python train.py --n_layer=9 --d_model=256 --n_head=4 --n_kv_head=4 --head_dim=64 --d_mlp=1024 --vocab_size=827 --activation="squared_relu" --norm="rmsnorm" --norm_place="pre" --norm_eps=1e-06 --positions="rope" --rope_base=1020.0 --rope_fraction=0.5 --qk_norm=true --attn_scale=0.191 --bias="none" --tie_embeddings=false --parallel_block=false --extras=["some layers without attention", "paired heads", "shifted keys", "gated attention", "a norm on each head", "capped logits"] --init="normal" --init_std_qkv=0.0289 --init_std_o=0.0 --init_std_up=0.0289 --init_std_down=0.0 --optimizer="adamw" --lr=0.00149 --beta1=0.9 --beta2=0.95 --weight_decay=0.082 --lr_head=0.00786 --grad_clip=1.0 --warmup_steps=213 --schedule="wsd" --decay_fraction=0.835 --decay_shape="linear" --final_lr_fraction=0.0 --batch_tokens=[32768, 65536, 98304] --seq_len=512 --doc_mask=true --train_tokens=559600000 --steps=8548 --dataset="wikipedia_en"
Each number is 128 + 32 x the weight over its row's rms, rounded and kept within 0 to 255. Layers, rows and columns count from 0. Numbers have three digits each. The size before them is the row's rms in percent of the matrix's.

# layer 4 attention output (transposed), 256x256, rms 0.0905, rows 162-189, columns 0-255
019:111109120157123117095162110135151127163158106100139209165134097141129128116116128135091103103159155177132142087175156103144111197130152182175159126043150128127165090123167090093112128101083149074121184124110117108094126211075134073163165193128121096103073140108130178154163171124101136081177148186182145074140126160162049107134178134139086098107152105166145132131135134138135200113171112157189122125150178083119115162144134106150081170131159047081134207119168130137084075149149123151131159119196135144123143128211158127138157110109142122094135133123142139148112127094086110147107122130091134116167076083114157140102187145072078109155103119092164212141089149136098117099076114137120166128202175158107140151134135123105115131154122116102117133070127161117169159105105126
090:145172154133112116065084092097137149133078132103117182170128109138114146147085139116127093112140143106100110184069166114120128144131082159159142110128170136217152136104116114126146141150101130100180119158151073101154078105117155157140110082155139101187154125092164159106080098161152098155114167198103091133109089163127081139125103147108185091153111136102095139198102058070107112116123126093183123114137158089150097141110135160077123085103177122127104134086162186119125107172164161073099146083186166142134125144086104180105159102167136131162179149157095132139137103133143158078101152171086086111135182083141061123198151159124167160077211087155122114133117142132117174086172108060138125128095166145136113089088159141162170185083113157102107154104120114092187136128120194
109:105138093082135082118191141139120162136152126133131120142110119074123086071149116136159111133129147113156127111116132178141124125139093168104167149153155088147116109129114119199087125179105188091077166132127081138126172105177129109153103121153101104113103129165109132107108119105135137127184160133166076127145103128126218095154216174149159094101159205113163118080144119166140104152096149157059202115131131110099172165219100112146117154125161109139117149103074122112126138204085175085128084168125135177109172126077156091177181110156045140123154122107156085149121131128112208134083107099140126090169158155153133146064099099120197088181127139083138131171126088136131121143150105158110158146161081175130150183145176174062084151136097118100137113164153116113083121114095131
104:119102116208095094136191184125156120157172118173120102165139194101120126162137078129076142095131138124139156109149126099113134151136064088170126068104129176114129152141173123077080151125204138072115111215069176154117142160125112095101161144141128130128193062125134134077168129081109132124131175133149128117128157112113125188114142151094025129162086140112149145125143164106124127130110130093122157155120098144099160046048104092164136103105096132154120080182132156114124151161150183149125057105154109135124109113146128136141121164148062110165137104112142163155109153131112129109148099032157173127057139182151154152177196126160147151165105111124159076150087087108081089119156169135126124148147107123155155126135123095106108124091131164095109143089081125093156143119208145
104:085108111099180204135140070085165200079123123111133086162106133138130134102106092025167128097136156094117123091103167176127090131143061144087108130103202101143136142126128167110095150152146155101087115132161103162110139122147121099107155159120161092144190120169161117158148110145145110140147193150137122130119151109083136148177146127120105063082161089120125184147122153200197109087140092158136152106100112108069146159093085126150148164165176144145141096134162151170152103124138164095120117112092108196188071104072136120112130081121151106145209097125152103113142106204130106151171097144117145069140161107128081092121142093097134094172156169119138133140078142162141085131153124144115066146166096182099112174118167119048106166115184054120157117130154105123157144131163141
097:102154131170179122158174097146134093146127092153183119114152158144076167148051093137123163119135125153141186093190153102103078155142130116210158157085158118121101085132070165146114111142099161102121155104074169162073139150092120118092103174157142137160093109174184083115162098080122125096122152154108086087126136168080132152113152129172149158073161159119154173173112158171137111176128179189153156171143143147073192086067142122117133127114138130111162168162062156075170153102107123113104094132155092069140114168146166121133128114083105139102116114146155098133126156142130089130183098165134101164191116090145135131102128150096136086170095103100127140136103073165150099202198133135086137127154120072136153159120087061141167150204154060114128125105117152161174155127110098
081:085134089148140159164120183138159158170188125160126060107112125141107113088088108103146131084140144113174148061138127129078129132125177130109135140164124132098116105190090108176105061119122151108091176119155129160161164142149125090096147151126126147105129114137141061113144090093092146070123117106190175089091135116123122132139148115145185100083176167092155111089148182195098087126160127179119146142144121133082158112134082117140152153166077167123148122181134079048129126102057105132086164121112120131125130118153144076157078140132147152069088108145172131130143115192111087174164149125212113089150088141096166096096068109103106050178093082092155167146116144168062102194111103158125114176138137112167115149173108178089068140140134080172147093163146114106104149128145094
103:071121035155120104133167185108153199083089138094118147134091168122092136118110070071159183101161169129098134134131157139137084100148055101137176154173132158125107155167108145100104134168086142080103157097141093129111113074090098153123117138094103112112184093129122144090146118068072098084132108139128087110136109104161158137105080128180131122133127184171119112107174094154131102118132094117123124138186181031133166124049107116084172102137173133077148102131125155099131057129142107112108124155122170136128088145102130123166139158101083137126104160123134105167158156206166198154120133149140097086098149141133108134108116159140247087116155131116092152146088106168141109155187152185122168106111098148131114166160102096078156153140121142121153133061101127078145112143178150
097:109065133114118150193153138167098104130179180097117166131138141165175128154138122128134131163126145122125122075120165137106167099127064165094113149128183131077120114090208075124099145115165077097117124123136143085119162182098118127132162119146104194105117124102100113146142146124089123117111094133162212150084164104146105150141091116122098131126130046159134065077161105113123118119106114103171107123164077172163070080137146151128168142123113161174120096135173096171102156069130110185151118060136083162177136097178153151121082126142134115123067087140110144188189134041104118108166212166148133199094089119150187107111111171114082140159143129112125147143148089144130145141065186162177112113126115083093120194116135145172152066136119111140128161097089110170111119152131089
108:079130105137177118101110099141139166158131190100158119125151114135123166139104096071088105137157189082144167111146117159080117137132087159144094164124166193066121142114205122139088174131191142117145120191116124113143186071102146078143182171143155107143173068113138068102099106108100130090126118165122119074128133131145085132125133148095094085093135127102159115154135126234092111138122094077164140115172105116079160099116142103134122129141106117151131124099131127146100235120101160146104128126145153146137087087095156140110131111157089091143141160069097127130129087188112170095114133122184106163083098194121127113190120116085125074143110150114100132208110121124116107179135182163120122113185076118097116200127167131069131146135143089108105142108036172124129108118198104
099:150208107129204156122154085099139179149126069189116142107109132095124092111167132131152150069142134127123188134170144154153088135073192100143160133144060122130089184198092176134154097144052178107088127085133133179080127116136119141162084128140157080125109144169097095102171115129124134147128123109104078125163120144104166137126133163141169095166117151123146150156097183113118119138093103145074113122150212102104224116100094130132157167172098101096156140170055142105103119141131125064105150185091140079099138156097108096130195114075121101117128167107171107139116155218152136146125100109112152066157151148152125114081107090129150116151109131104119110128094119115122116114126154143039192128200095170162170124148143099093162154102135109104111130105174174122153106143135159
104:192144077140159204171130064125152119175031117106163123130124147137146128129106136110160120161157124119128142155148122112118145139119127102124177136159113139122065191061162101096106156078143123105129164149121144113159139142098146145149068163131150119153137178104134104111134064153144101140149139122150031145149105129136101145042154147097147144138101137064118143174119123106114113190102151159201096139110135102089114115130116226131104108086111101127083150131085173129102140179191112149118138118104154034109120115105142130139164149120040140132166084094052131121105113109077135146113079133150101081072130145070102095200177108115132100126065112132122084139125168142130129148149116123151138137162152103167130105165116091148128157149110128125079147153081152099141171046200104
101:154113115109121106053124151094098109140140166082137138100137145179124150126124110118123094139140160132144128132113116087145155112164151118095073105149142178177111163103153128099149139148160081113124121127124156138234084124106134175131123166090174094128103080151152123174105136159095081135124112141166144155178107121154078183114064156112162128133113172109120109146143085103125083073140103140152167137102093099126074087064121101072132086114167147144069148134200105113161064143123128180150152149112170122115127123129145135134122106144097101149126112148108102043065130041145145089108149125159112125067161077100109119140137161150145175072120082172098146149094124137145139188188094121144115132061206156082128059126095145115143100152098164095167126176081143092187128090167228
100:097142103126114098136115096111077130118135207122109127180144093149165152165065151158072099101093149148153123163060184146121071167156157139092127140096112149221122108116085096144177099160113086132110092081189112129167082144156122146144134141097109151145107117088130147112131106106092151155141132174117173099122096141137158086142102100137183186125114121099155080137084119060144146097170185121133152218103106139151093137118152182064129124178159094080112139089111126141118077154142148126161161128169150151151135170179102101106052134084116116093127086103079094128147166139160128115098213144126073102119184060127069133107110095081100164154146113068147132178139177117167158158119091110114067128061133146093099121152116151132130096123143156166129102148091082117164158172106157
096:106109159113085091128127160147128103100097089125173178153097057098153147159185168140123119180057130171150094177131081093136166150150074147138079120133167091121127111106153144119077147079149098168215117134151143095122183149170151129116116082135119150134161135124124153149080129136120162141172125151145152137109151137152088148136134119088122161105119056134117139131112077136138153163077141082136089106098119166156084162170144123134078150114162135157119120092119061229126153099171139157161094055171129151138158135157158127107147113155137097161149124114092138179133150067079174086085120145072138183113120128154125149130168128145112169096180178158184087077175120107120152119085157135190079156097114118073132182040117161141085085131157152180112144177110117178088134133079139
091:135112166128131149113133171137140135142114158118136099127147188210142088063143111132116146141181183054099126079141112093114131097118134073130176131116097133117157124124176147164089167164138144155158110154073118104169171129082118091085118151150149136165153127161182108119126149113121119142105149117110145149177169076137092184084101129187090106131205118139086115123113123164103055166129087177140126123117122136102153068134078110147146142135067129189112149196084115046087132066097059144113136116075111130132082110091135108140165142182136106079100153149134146144056132104121084190170099096155159126099095144063145125208114123158143092141062124078104128136112098099092125121137106124147143072136146082142142095137104134093157101164090152138113150125117197160142110115228148
108:166129121109164154050149088115112071139157162147154120145089155150088105118129142128085124164177198103099107152154064137124144094088105147133203137133099167139171113054170158129125093096138139098128129116105135096170176145098094030167098097123147145130148100131179137090099145115158169092149169095109140086128117079126132165124132097124003089106108097120134119131066100193163077123087094117121111178186127094065154123196143154153168175148093110111105111109060180129139165135137130109123100120125136108113132097093090127158134156150129173139115125162148143161116063134134103108180127138180146143050122132109120201198148091160180118154125075091122129158139128092112139110136106146135116124193121106099128181154148122066121151114085145116179135124112117168131115153186090
098:091105165118112153196141164170136142168146091185119045147102156086074120148116065168157131166148096159117110018157115127124141093132100115180107134109165109057116105147179132165104142116130145148150101167093182141071143185103220076119124097147094179140106162173116101137108133139094122139156145115166134111063149155095130177125143121107118163127168082142133143116123164130102138193102148115137116067102119153105159109156150092176131144078099166165121122166163110097122188090130125107073138077137105108137119097109144111133106097149155156102076129128167148147137098066103097107106104116152139161139085134144207133141113153161112055178086148136158139088155113121069086160080121114136167156213122096150119158107094113144091130134132065125147152137186173121102116099157055
100:106154135096081115094090103024129173089103140123121111121121169175102118168107084098145098136130085142156120117090176127134080125076130159082129088125193118152161137105066149158140145159050143140122099155178108106085113106145129132133153131131134170181142166140122132136121193166155110138153173181126137111126107211088105154128124143098143140163098080113111135169130129124175192102108135101190112107071182147119131125120120050107125115133179127129138085098145204154101101128126176065144135095122133202163144132093063122090074090101161154132139077159132154114081128125126140136127166165081086079129186101116138077134150133129091185080190104131125131122083145131119163117087058133120102171094144140064105102093106092169164129123105091115098170123186152083159132113138193
095:101184104143179089085145159076130136101103125154123115107130134115103110123080116108128130081100125106138109072157112127104070142102137113131184149162046084178143092116064142156128115167067182145099087043164154132103154143143104097135139131152153104121095180158164112170157120104110151087135180107093123136132125124119139118101159110176159157101181217152122145163138164153156156153143138163079163113162169185099160115079048119101133182161118120144162130150084100108128163114122109079084178191104135117146126153139159079104153094096130144070121133130168105147153163158115125188127119150106089080218117112128130148077076133069135076163141145057085131134124103139089138129134119177045132135160111095144163139145063092080185147185127100111096139145186122121130123143097108
108:169128160139086181157136161090126145106102061109082080163113094087139158139153150091137124156167136182116171193091108105110093127122163129141064124170082167133174128129066144086067099106137125154187109185122149117092163136115162128112097083127102079088095150116066131159135172183102107157135122151146114170111088077154065145119063122196135113124124119171072221112123134135207138130143126154161158101084131080102080191119155111152101116094151122087132088124160126126104108151188078116135116101145088104099166156089098086137184144117135163169177106135085105075072169150132125167159102142099169099128136108106114112129200140168119104140090135162104120099138124115204134115132142113170109112109126144141110112113096171125088144167137124166138131211107130154150160058093167
108:137154089170141132122111107097121151141124149157133095145101151136081101130039075100163122114128162095138187119137108114079076142123139150160141186164142158106144142239104068175147100140080119125146150093177131130117205170135165125146110164134108128151155162090124095075083163108171148097104084054112119097156112196128126078090126122143138115086147088155152085122095164115148112142135158121136096141119157125121145091151085114123120140161087083092156132133144116097111148112095127103135106146168163094112135099167067066153083121134187147061072121141136113151121152222115134151150201137109117102149184121080157096135084150163171118148098131122127147149101133147158117117096179149143112129162099081068067212120122102112123159115168165186104112122189083117071135150193080
105:126087074115137169121106097163137110090161153096129144112134093146159155123130108067124096134106164108150109162126109172109101149192135125088152144142184152142154114100125142123181135110133085115115167109169091108141122125120097158102177162123120154083190111103136164111146083117159117114081099106130119154115160153128214075168126054074123178041107041202150119131163109152114120093134144123131106159142077128155088150193078193132115125170131108131163124139171091185160111095095168194133096082163101165176099131152112167160075134146158105117159116121074129135195156181116156158124149164062123151177137143111113119094128114114098116137166099143142121099147185145124126099149178112161085122120149126120093130119139125146130114105207144172118064130108045158060177157087061
091:121176174115163081173143053097097163130100154132176133171166122117132118161120136177108122081153099109148123155095209073099143162097094146138105142098133126137114127165099107121092170138140145149086083124158077117142145169142149142174106148075130122184136140106129135098100126162146119202166153118101084104130121172115159133090107159126167132255134143043116117152096111063147132139139165116145170174085132097116131149099134142074130131102190098096137121098086174157098101127101140105187129137131160172107087132106107091099111112141053097103144133103124061159129099104152132112128153112125123099109159100115076068167198107153196161185124172082110106155099112143136161184122086118083106159077105173131131126161135096093150142110109125108187162140156111084195131139174195
108:097160085173143100125167100170110164161103193084142153121142133149152109100125154133053157093135151067098181201124153142118159147114162106114190144212113147116128119142124122140103128086112169071118141092134121109134135098091073107131151130084125182133153130074140128109168058092119116095109144157131126112152129109123105113107058177148085116130092133095136127159148116116094120171165124068156075188181150107126119108076144197095124065150103078081160109172054132110093082100121063150123170161136145089121086164126101129143108200100115123061107129070087103185161120174139137109116111154150094120135145171066116135187120125122140129140129090063075167180083146170108147149150153123146123133121093103162147107209140106100182125127132110115132097090051150135133115168142100
104:119130164135113135178138138123129168149146127090127175101141201138141080115149129093175150112113139060097151100089105106096094091093087144122122124101135108113136179187145101102086183185214133091102136144092100152116191145154089169097146136139109167147134140132080129129196191163190116122105100147110139195125129092169139139184139151157133130151162091142093133111133157104163092105131146202137160122089091159103150117135109106204213085156119104213151128142100103148085179083076108133170128126113118185118179092096179092127188122171083108139144113114165090107096149101099140161124126150122172139123113178087189123120079142137123193129119157117140100159092126086190145070091155167149114077091114170154129127161161122124131092131113112154114109128127124163108157180210164
095:082105151037097149097126160092100156045098124111125144155068110208148137096132134109131125097119154121139113090121124177190147137138061147097079181115177147205123130121160141117138123152146115141115171140185100081182143124090156151128152078115104128110113124144148111148140138151070123117176162135105159158119146116170142168142083097097086134123132110167145099107088105134106090064083069106105087125127119134177064122154077084094147116108125195145100143127147115232157123126139133125130118064156123176167110114139140156097089092169141098121115149145157141132151137094129163108101195152120116136103132074096101167126143125093127098122231114145130110114170085109083172151070122142141116116089156136044059122074084195095179148144108136132127143150065111088122139139147119
107:139136134156118145118147134099145126157128118213144097142128115066138108163138138130106083099138102093218129087138092085106112172100098142168047101173178112063093155159123121176079096070090133154130103176163159145139123089117144137125133128101151178167182127066121106139117135119115111166154124103151127119126144182071126115125090163073140156129134084101116158146136137144151173169076135077181105150123145133121138173089131098168080131114190117136133106160156110213099165094136158139162080125098159124128114084157121120113154118093093129081087076123115111175123150152094114131119141097135153109112124156109178071153173156210143148084093189087090123116092104165071124214072154195145111132163110118094135104154096119132125108148148145144124137151161150003107104084101139
# layer 4 attention value, 256x256, rms 0.0941, rows 163-189, columns 0-255
092:126059132140142045093133100145117122164142122115082140109180137039106137120156115150150129214129129169131084127138151157145113117090076138131137095102068138070091106095064139134160103140128032120139085205072097084079122145107100089101133134166148150157092149104120136052106149101151105152127142097136120170130172166110151143126135129109150099144123097142122075190112166128118098118093127147194104192162105096079142197112138142174144096173105108134115144123180140129177152107113183178139112137152096138133130164126111141097087179147135118115132149126123142149151119117099123164152156187148155133131094096077112140112133146131139140173054136130050168120161133198108118176156141217130139173116197156114122064118116095106149158118113182105149120145101154153057088144108170
094:129140142104120092140142115154125150136164127131085118082052128139091194171130105151155179164059117082135128118141172114156115106148087086157102160107117119081182165079153102128111138155130221150119136111210123088173131097107135083147096138079098121139119090097138151114126166153125144100071114174111122121155113050111142178126155142192111143123135152114117194106127069119128087098117110122135130099104133128139126100164133086114041127095076121088114120160120173114169133045115113113122127135097127117107061077117098103161158092107094174134086185159197149140100230119162037117119159154085148150134167127107180112073098108121124101085087110127148139138117122084129119049139131114113151122110134130137099112135145143102099120081106179118103201149209155147118143102150087
093:114144122145138056129110110120123097152201151114113126148126136145123142104091112119121123138137168082126134151128131109116162128112106122120168091102105087110129105165153110135085239130134102111103127094136110132122133094144177137118139088162184102148126158155132171108130080118114138124154127072139125111110163150145102157196167111096177147127148086167148124094133096146133184139111138150143134128106105155115125125176040131166136158168183101133144137118127098117096121210121117113082153087095140075124206137126196131192128019109172166108170130134149125154108081136122083125176094046155156085154161046099146109132101095133124155098096182125136078173129168143143110051122091007161096144143175148144157114089121148141091113106117154101140054146189187127162115140141121
095:131196142100088122130113114137134126205111149133132116104160072105093116074179096080113072145108140108145128104160159170148084108170176105149147156110115152209072079164100114131167105118132111148119119174157152097147146139124045136085140097138085115181023165134131145137098101184120140112112124146108124102119097114166151073192131144223149137170115160142145114120111135139150095074080134134136103159121101136162094223135188138108152127115087103130156148134101196154118144128117119094131106099152131133122122131098131102149126160164096176145184147073072087117111098165129106160117151243126114148129124066147188115108095138111140105149136168122075145082133107177150146122121132133122145132125125148094081101182139078167130143148174129070100128165064059167104135156132098
093:102131098103091187151125123093143159107141155130119150087109150169087040114168137090146101101103080079122068134131101163125137141172143136095133172121118133166117157139176113159113086069124078170151077140162122180171135110100145087169133145067067144157086109146159188102110104170137160118087139146129156164148201131193123109117131146130160146158133088134050110096135106164153207130091112086151203131093148128121121112148000118122117130122130142113121151148108142137104133116140124186115108163089126195128078140145114113136120122161212133161198118139110111093122092158142136096093111073143152126121179095126167156123076127148144145115148142124143111151139152124082154136102153157174113177122073143074143108175152076100182096116132106132147089101159133172189110117186109
149:127163111117111131139096160139152088166083175147119107109066156223122087091173107162151131133133133104119079111161133095145152172186198160108150145126097150180098152090159074146113124129120178217130115099174106135185124099144117122143128233145094172148067104100154127166108108166141085091088132172115140129170121075150139099048129140131133123101109138112158171077149143181170161197128152119157172118126118109162097110167160149131080112112202184120143151115130152124117151133138186121130131214101120168136115121119131106085159149132183161122130117193141162124101154126131153130141118107164132126113133100177148114101066110168156089128091149149171217122133118156134180124124136108097181098145088076114125127167097069179090114156105085074121165111136172161128163114164132
103:127129141199126152147094111125126110209157168091131097125101173119111046180143117115134135150090131122119163127043151164137099121137137119093115205120062097086166135124156081168056158094126131125178106153154133158155128098106127101131146201152164192107128115073193134018130128123143150102123169140146115143175139117129141165152156172117128130184122194117168121125130133100139137166092163124167121126132126115117094192168181105162104127139063171158094142132137190121129129125107156111157111137124150155134120139089133106115143046119146154153117052137160145127100157130149109087110184093186131113152173081129197109106120130133140135140091087119097126152139084114115147132115087120155134171142130154165163063182098094129065133085059191072128128137059156141159114111168128
089:136156115159135153127105115160113132167046112121176120157081134130152100168113169137093075051190083171114141095127088096151165080138150126120110156123126119165174122088106131055123147140129112148178110107121163147181140130130173155090137070103146087129135130169131135108144140092125084163134108063125118118125098112146103103100133069092116086146113189077109146117158107197099101139147113157110122125142125169167155194125115115088159145082170145106153142105073131140123116184137105120140127150114138121138113148081162163120114125095184136099096121137092133129152028118108167092134087151151136120065140157028096112186164136133123111060160121131116116142106125121164114158131126032083110104126105143133175204086040156106126127173173070175173066097164105078154127103114158
098:120170134130130093146140117180125079140137178139059129119077142124123071165160120113126057098111141097100151104136112126139162155128200145147084139132081163185123150143117053158090106096123126154102061139224159167167141098159089188138130112142076160188060154164159182109155099212210166102106129096127132163141132171129134113115112080207114150104125149163135077112174142122112112154165143108115055189114106148149114195122080170148182101140111133147113113168118094133130124153125115101116132195120080138173138134155117138200159150127154128081139118140088094145151158118100117106140121133157123116137125100083130087167113125158116140144091155125135114071127118159145102132121113075092183154126129085161133076204085157148104047141153137128134078162129078135135146147098088
090:139141125088114148120132118126129143109139158120124097082084105152095101122124101070123180136149161076122126124114145212088126119149143149089151065159140102127139147187146126157085176111126145136122172132124147176100134101119143140153140158061093173119169109113159143131088099133143147087115135151116152096113179108177162160135132167166136157135142098125139136128161150120111153178118144117105155077118180073190094112150064116167138109107159108154102117138154142109063130128129074175131080074117158187098118142072089091148129141132087115135137126143162098073093197142141060153067126185039142109168174054186227099066146097127100099143106105145155175119125157112145116072138119086149142159096148100105126073175168054161094149058121182112107150151125083132141148082140075
095:123117132117157105113140113098142137169080140148028128091103181055114094133205116124129156102168069139163081111166099137036108108131089149118090138161105096181116122166183150190123120116125111154080146134178102162115128097158125168152141100084088142122106149104117136100120109134169158135106159124133107094130113111100130091129109133099142114080134084123117095081073147130137102212072103153159127136178102080133140146148106145150160129128108158152115141157130086096095115136109102176091177110130098194128140121151108122161151171187153111120140119131066116135127115129112062110104105115108151070147110031217176109125104104155112138114147201099160178146157128161099155100100133187142170156154140135144141121175133088225133078132142124106126153110193108144128040123122071
093:126077157143165157100131159111138074147199105116111158108181173145174112085134163140118135127063118183120148164158142100132101156062157129140126173103129156106137089097231175133135162158114118094188097145144128111096151176182175111111158193147181143102165155145144072140130119147080110215113133138152156151172114103052143119117146139126124141122132162112141119112155121173140115224146152104129125192159064191081112134116198154196088139107110199178119154174138147107138125108119207131137167154149106123155196085143200136098111115100169105112091136129091087114138148120118163134207158123122162184120135151106118116092105151143100108191127171093117122127147098128126109174126125139134109180152125191207142126124130168127136141158108127146161123154126172132138111117144125
098:135057135101163148092107110129108141115160074074178104147185137223153218114105164144152144114116145186122142130149115147154106126129148136118163163143134131144193109135136141163119054100132101134177129102117159070126119123130091099105128178138130108101037141146143101221150180152091039136090109193146151147183110146142126129139122161128112115127120127200139116147112086183161149147130126122149137154168129151073120120126160136102067154123053139121131116121165175140169130106122183144204140141136133114126169118107114104132103183128181142156126163125118199101117143106127166131126157127177172113099133196081049112131125148143165102094164176148091161184128129215153148188102131125091147120160196124168124134095118173130121122158086128137123196106111127136110141101107159
095:129089132145149093125148147146128119083121062143135158109168134046135184127140136114136128108180150126159160103176128110140115078083100086184104122119130139100116083102088102060161143155134072112124141114086118074074107174071154155154110020173167107121107155156107120171146145131172125168182131019112101117103132192107105131070091117133126132150108133118110092120124123135122119052150104143089082135134129137118168129126105120087152115125136085083148089132131143123178109142155106110107115129112126058111133199138083132156119103104111215120109168103136167183132078155118199115163115057119058149159062127116094149162165119121111125152146118117119034114114126076067117154134132132106169085164137124139172192081091136081174126136111134145179151110148114105127150133108158
145:134169121146114050150148126136144136114113207146088166108028110122099052105147087089081156090146063099153090121156103131107195157155140164099154147142092166146119134117234197121127137130123177126107083113195128147167133110116165107203148111122138155113118145116145118145119111118187095091134155132114101171129171127096149075103154102081145185053119129097141152115124115080140148201144097123191097145103114124124106167153130119194162105094175136117104113137111128138074142159110140145112125103112129153140113047173171114074164161131148128144150078095155096130111167158126139162173119115071127169126148113148100130149070116147134180160101121126175099176115109066108138130124137096140111122125066121101177079167134132157095115176136114084124069193122125159092141171175135
092:150091138135133068137165079181122121089124154134097144159088118123152128089141147094090184163103075059119123126123138107090109151165033136120118148129096098106150166125187101124115127136132207167128073151148186109138114129171060137128124140160113123142117193139083200149132160064164067128150134175141145143131170122181154100175121105070144140115167098143183154063111155067109126181157156161148116122141125184191091115121036124101137142095129133131124127128119063139065140121097094151175171071134112147174105065109091148088133120128176134141099116117093041171138182141137120202155116095162166153119156131136178143099148116150096129098080136133140119127133110153131100124116108072106155121102101115141128099165128099187153066142169125089095098137184130139122121169089141
091:116194107125068072156153132131138116114092163153150138132142081123138092102120141094123091102122110096168098117161180141120166094152152114125099131121181153119078134183127130087179133112120114157060178130155107150131115141119203144137095111160085113156095124155104229111147068101178153127079147026087143146137155114143115106082156063119141082102093117084104145138118154167111134083118087170116171091126143096145140117117067125153095121163187143097167159135056087123140098172148076154114080176113118103118072160114075176122121144128100140135161094103146127114117092114146027081124119139111051097124119112154113130143133085097119131109174099153142054096104147093116146122151155148135098078110057102098125185100121120126177117148159084146115083117202140113164068125141114
088:140101144144128067089127115123122139112100139109153121133184063054123145025121152115133151173108176147154106106148173147146094115130095111136134084152083198089132099139094137140160132143130000071124175159084173123113131153101106090119170166172182076145066166093092111134109145136116113117121123177097112185103125110140123175115151135170160077114133107104125087183146149106121116107121123130116127194140092095148155122115198131177146113120111086129131125144174091122151145119125122162158111080177094137128154193086075085105104157180156085138157146143101114075160057134119150158096100180107126099109098138106134131127152131106146100168078131149081162125127125189098175141146178119132129130132157107141130118109090104113157160166112115182088134127075086149020084127120154
092:129146100096109196143138146071145136090128154162156138098100107129096121081165088110117145140141140089089106137149115153131151117186185125119127135132165096126143190132150111165148129103118144137124153133152101200158136097171131045154158140073108162084087086111127132112123141163085150064102111218110152173144238063143143095117149185137099179120118138080147134140123121123140129137130105111162161162075152132164097168111140129087136136083150189125103138127131161152072139114142202122173046170111154158113050126121099079125126170109198123180135121170122133091094173181139106132130134074104121086105126104155145140157088107156159111163167139144131123164124163132130159102093105133138087113129070148106131057164157113106100058081098135123137144070136148186145200122185170
091:109126133085132112137131147070137121172125130126082140136180096086132104177195142151127140160159162145133084149225158138139130094155136123162151162123068136084097109200095088207171113147113140091134141138093113102049157182077148149132112130159109111130128133114124136125167128139149152159154154132131054135119070144116175099146115139100168115191128155079184058160094181120153103127093121125066129107168107133119148111172178151144237126156047093157168121105102165105137118133123070115125132123127141125129135187113099156120143088113095098168137131067104095126122051121144125176130119099101111153135114128223057160165120151135136121125179143086117132107165130119060109120107100176091128145160083137145156122112176093194167133137123110100106101135040126133124126139133148
097:150106157149100128166112105184121117189089132135102122156107145125152137146151108069165073141116143154109099110173135090161163150154135121089139124127090139124117146069165125147143117095125117134089114067168172124150091131109102141095134159161176103118089111090131099090115092090159060056163188164126095156154108170075118182106074130121122097096108054161122141151155136095126152144185099106172159136129168159152117091145073122188094127097170110121143108138145162165114129158110108145141133149128088174193068173096085124074110145113152058135126066132203150131133080116156146107134150086189139107081174173161110080090106140129138122090134120171120115149134151198144152154134131110125164125125172102192193093142103160202100142168172164094101235144082078127158127115144125
090:111130145117134110148102127167125106163084129172161123119122146143136177130121080150150058101122123194115133108094120033168074184122112142146117129125112114117182121083074131128110089139132113128131118150085146080168129136142044202119130147110135097129089144127095033091119185133160097163152116073140136127127099180107129129147073180138075086135124111182067128140131091099130109060104112092150170170129119156106113133141197106013106119071088099130133127102097187136141143149123148084133145156142156145144167122133121110119140182187110143122133127128088241190131132122129189159171177098194142125095083131095140113125101160142143161081183151131100147122103081147161130147133120181128177081143150106141074174126095133136115195156168133127108148130091110114127133120101140
088:156092152095131091104119095128136174193189104079190111125108080115065129128198125087161142132145160123128127084165123171143144038137132145125129122166129163161141089176136140079121173095140144130117106092182166103075144152107101063136131106153182145122118141115135219195088122137078135088073135161102112110151114200134111071118131120106150166106137120140130147107098140155166135173073151104156116122185121075074125097153124170211105152173090087121080110156163129141112125100122140168137125109078065127103116116144068080122143187128119100134149130157137086109120131113112133148082102194146164098159124102095086129043133145120145093110037180122142108125127114144116132195140115121155122200155155153110139071115111147187146118163107162148155176141088117124089107107111099
096:135099129126108142121111093124122101136161134105140112123068166188097133163147135180148174113183138136094148099094077136081170098206149163110143123147030085126118155091137105169080135078142116158151098098201130181183101098141060166129161177107108174124176137115159134070123135144145122099115146147128102133133122127134109074134132140098138166096129101122145107142158139135138169211142156096157139127164129104075097126170160114089091126138096133162056105114163086132072141154118123165142165118115114162128124069186092138112112131150179126130124090160095195140112221130112195146100168062171170102138146128180152113160179138159142125165052175141117154160150126166133125127092124079148153134134117081130182067172101057180054121092093127101153107108093115136108126123115133
092:139190127128118156145130145137135136172130140129168138120049082098075201089157116113095094114109128148124109098121140165145133125114160130141112111137159110146171123108167128159116170132133183116114128083123146123146153124086149128133124054162158090108152145115179127130128091136099110140151137108156124065088092090047160152173108124129136133123151229106179109153149143085064137133165112147106059115084136073168129202166122122139146141117167085092114099124165106141096124139090066093086155055100152151107090139129254167123122052124109125132103125109120124075113089107125140124125107164031159135126178150154125121120136143111125105092108126112188127158140130107146100104131078021125133155141117186098149066082089120107065145152188081148135118126143096104138159106152162
088:125113117167162130123130110177118100127095109119142096111165090095143170124155128123077157103124099154136207120132135115180113092115143097145124167130114146139183052076145160052114126169135113099159117159019130104124110149149168176081132143179225136114051153137138106110144145132139072170156123140115130178130183152116145123065150129093110104121123158099038165087116126118116059074174165148140093191112106156104149136118203149141131097125145161114148095131145155083134130152134159108173088150125130070124156147057155125175128178149141186149098089083126125150152114135127193140167175170118073159100126174095140116111127114129104107099087146137073128130108122102158072188143141127086116111112098096204129149072137163128112132167120095118156203123112128159110164155116159
092:143116149112108084125131127115131058147201112126099173138101129058108087159122127161142105152184159137116150094131135094094112141135196143125106100164162181084090112105108164096111198154126135133091181126163183155132121162142148073131142159146148100102128109107095187200126051158181160070131138121106076112096120155113102060038100088142151095170090075113116172114100081164189121136138141121143182160139127088152126135100075118141136168141172099123140131159112138130122123162145120163073111123081082098108114238098082097201140178111113120105159102141083183155116078149119113162112096109104097117200098075169126125126138105131151117153054123144109113117109137089088151134136153137130198109153147070118163141103103135169124155159087089134167109142114098118164141152105115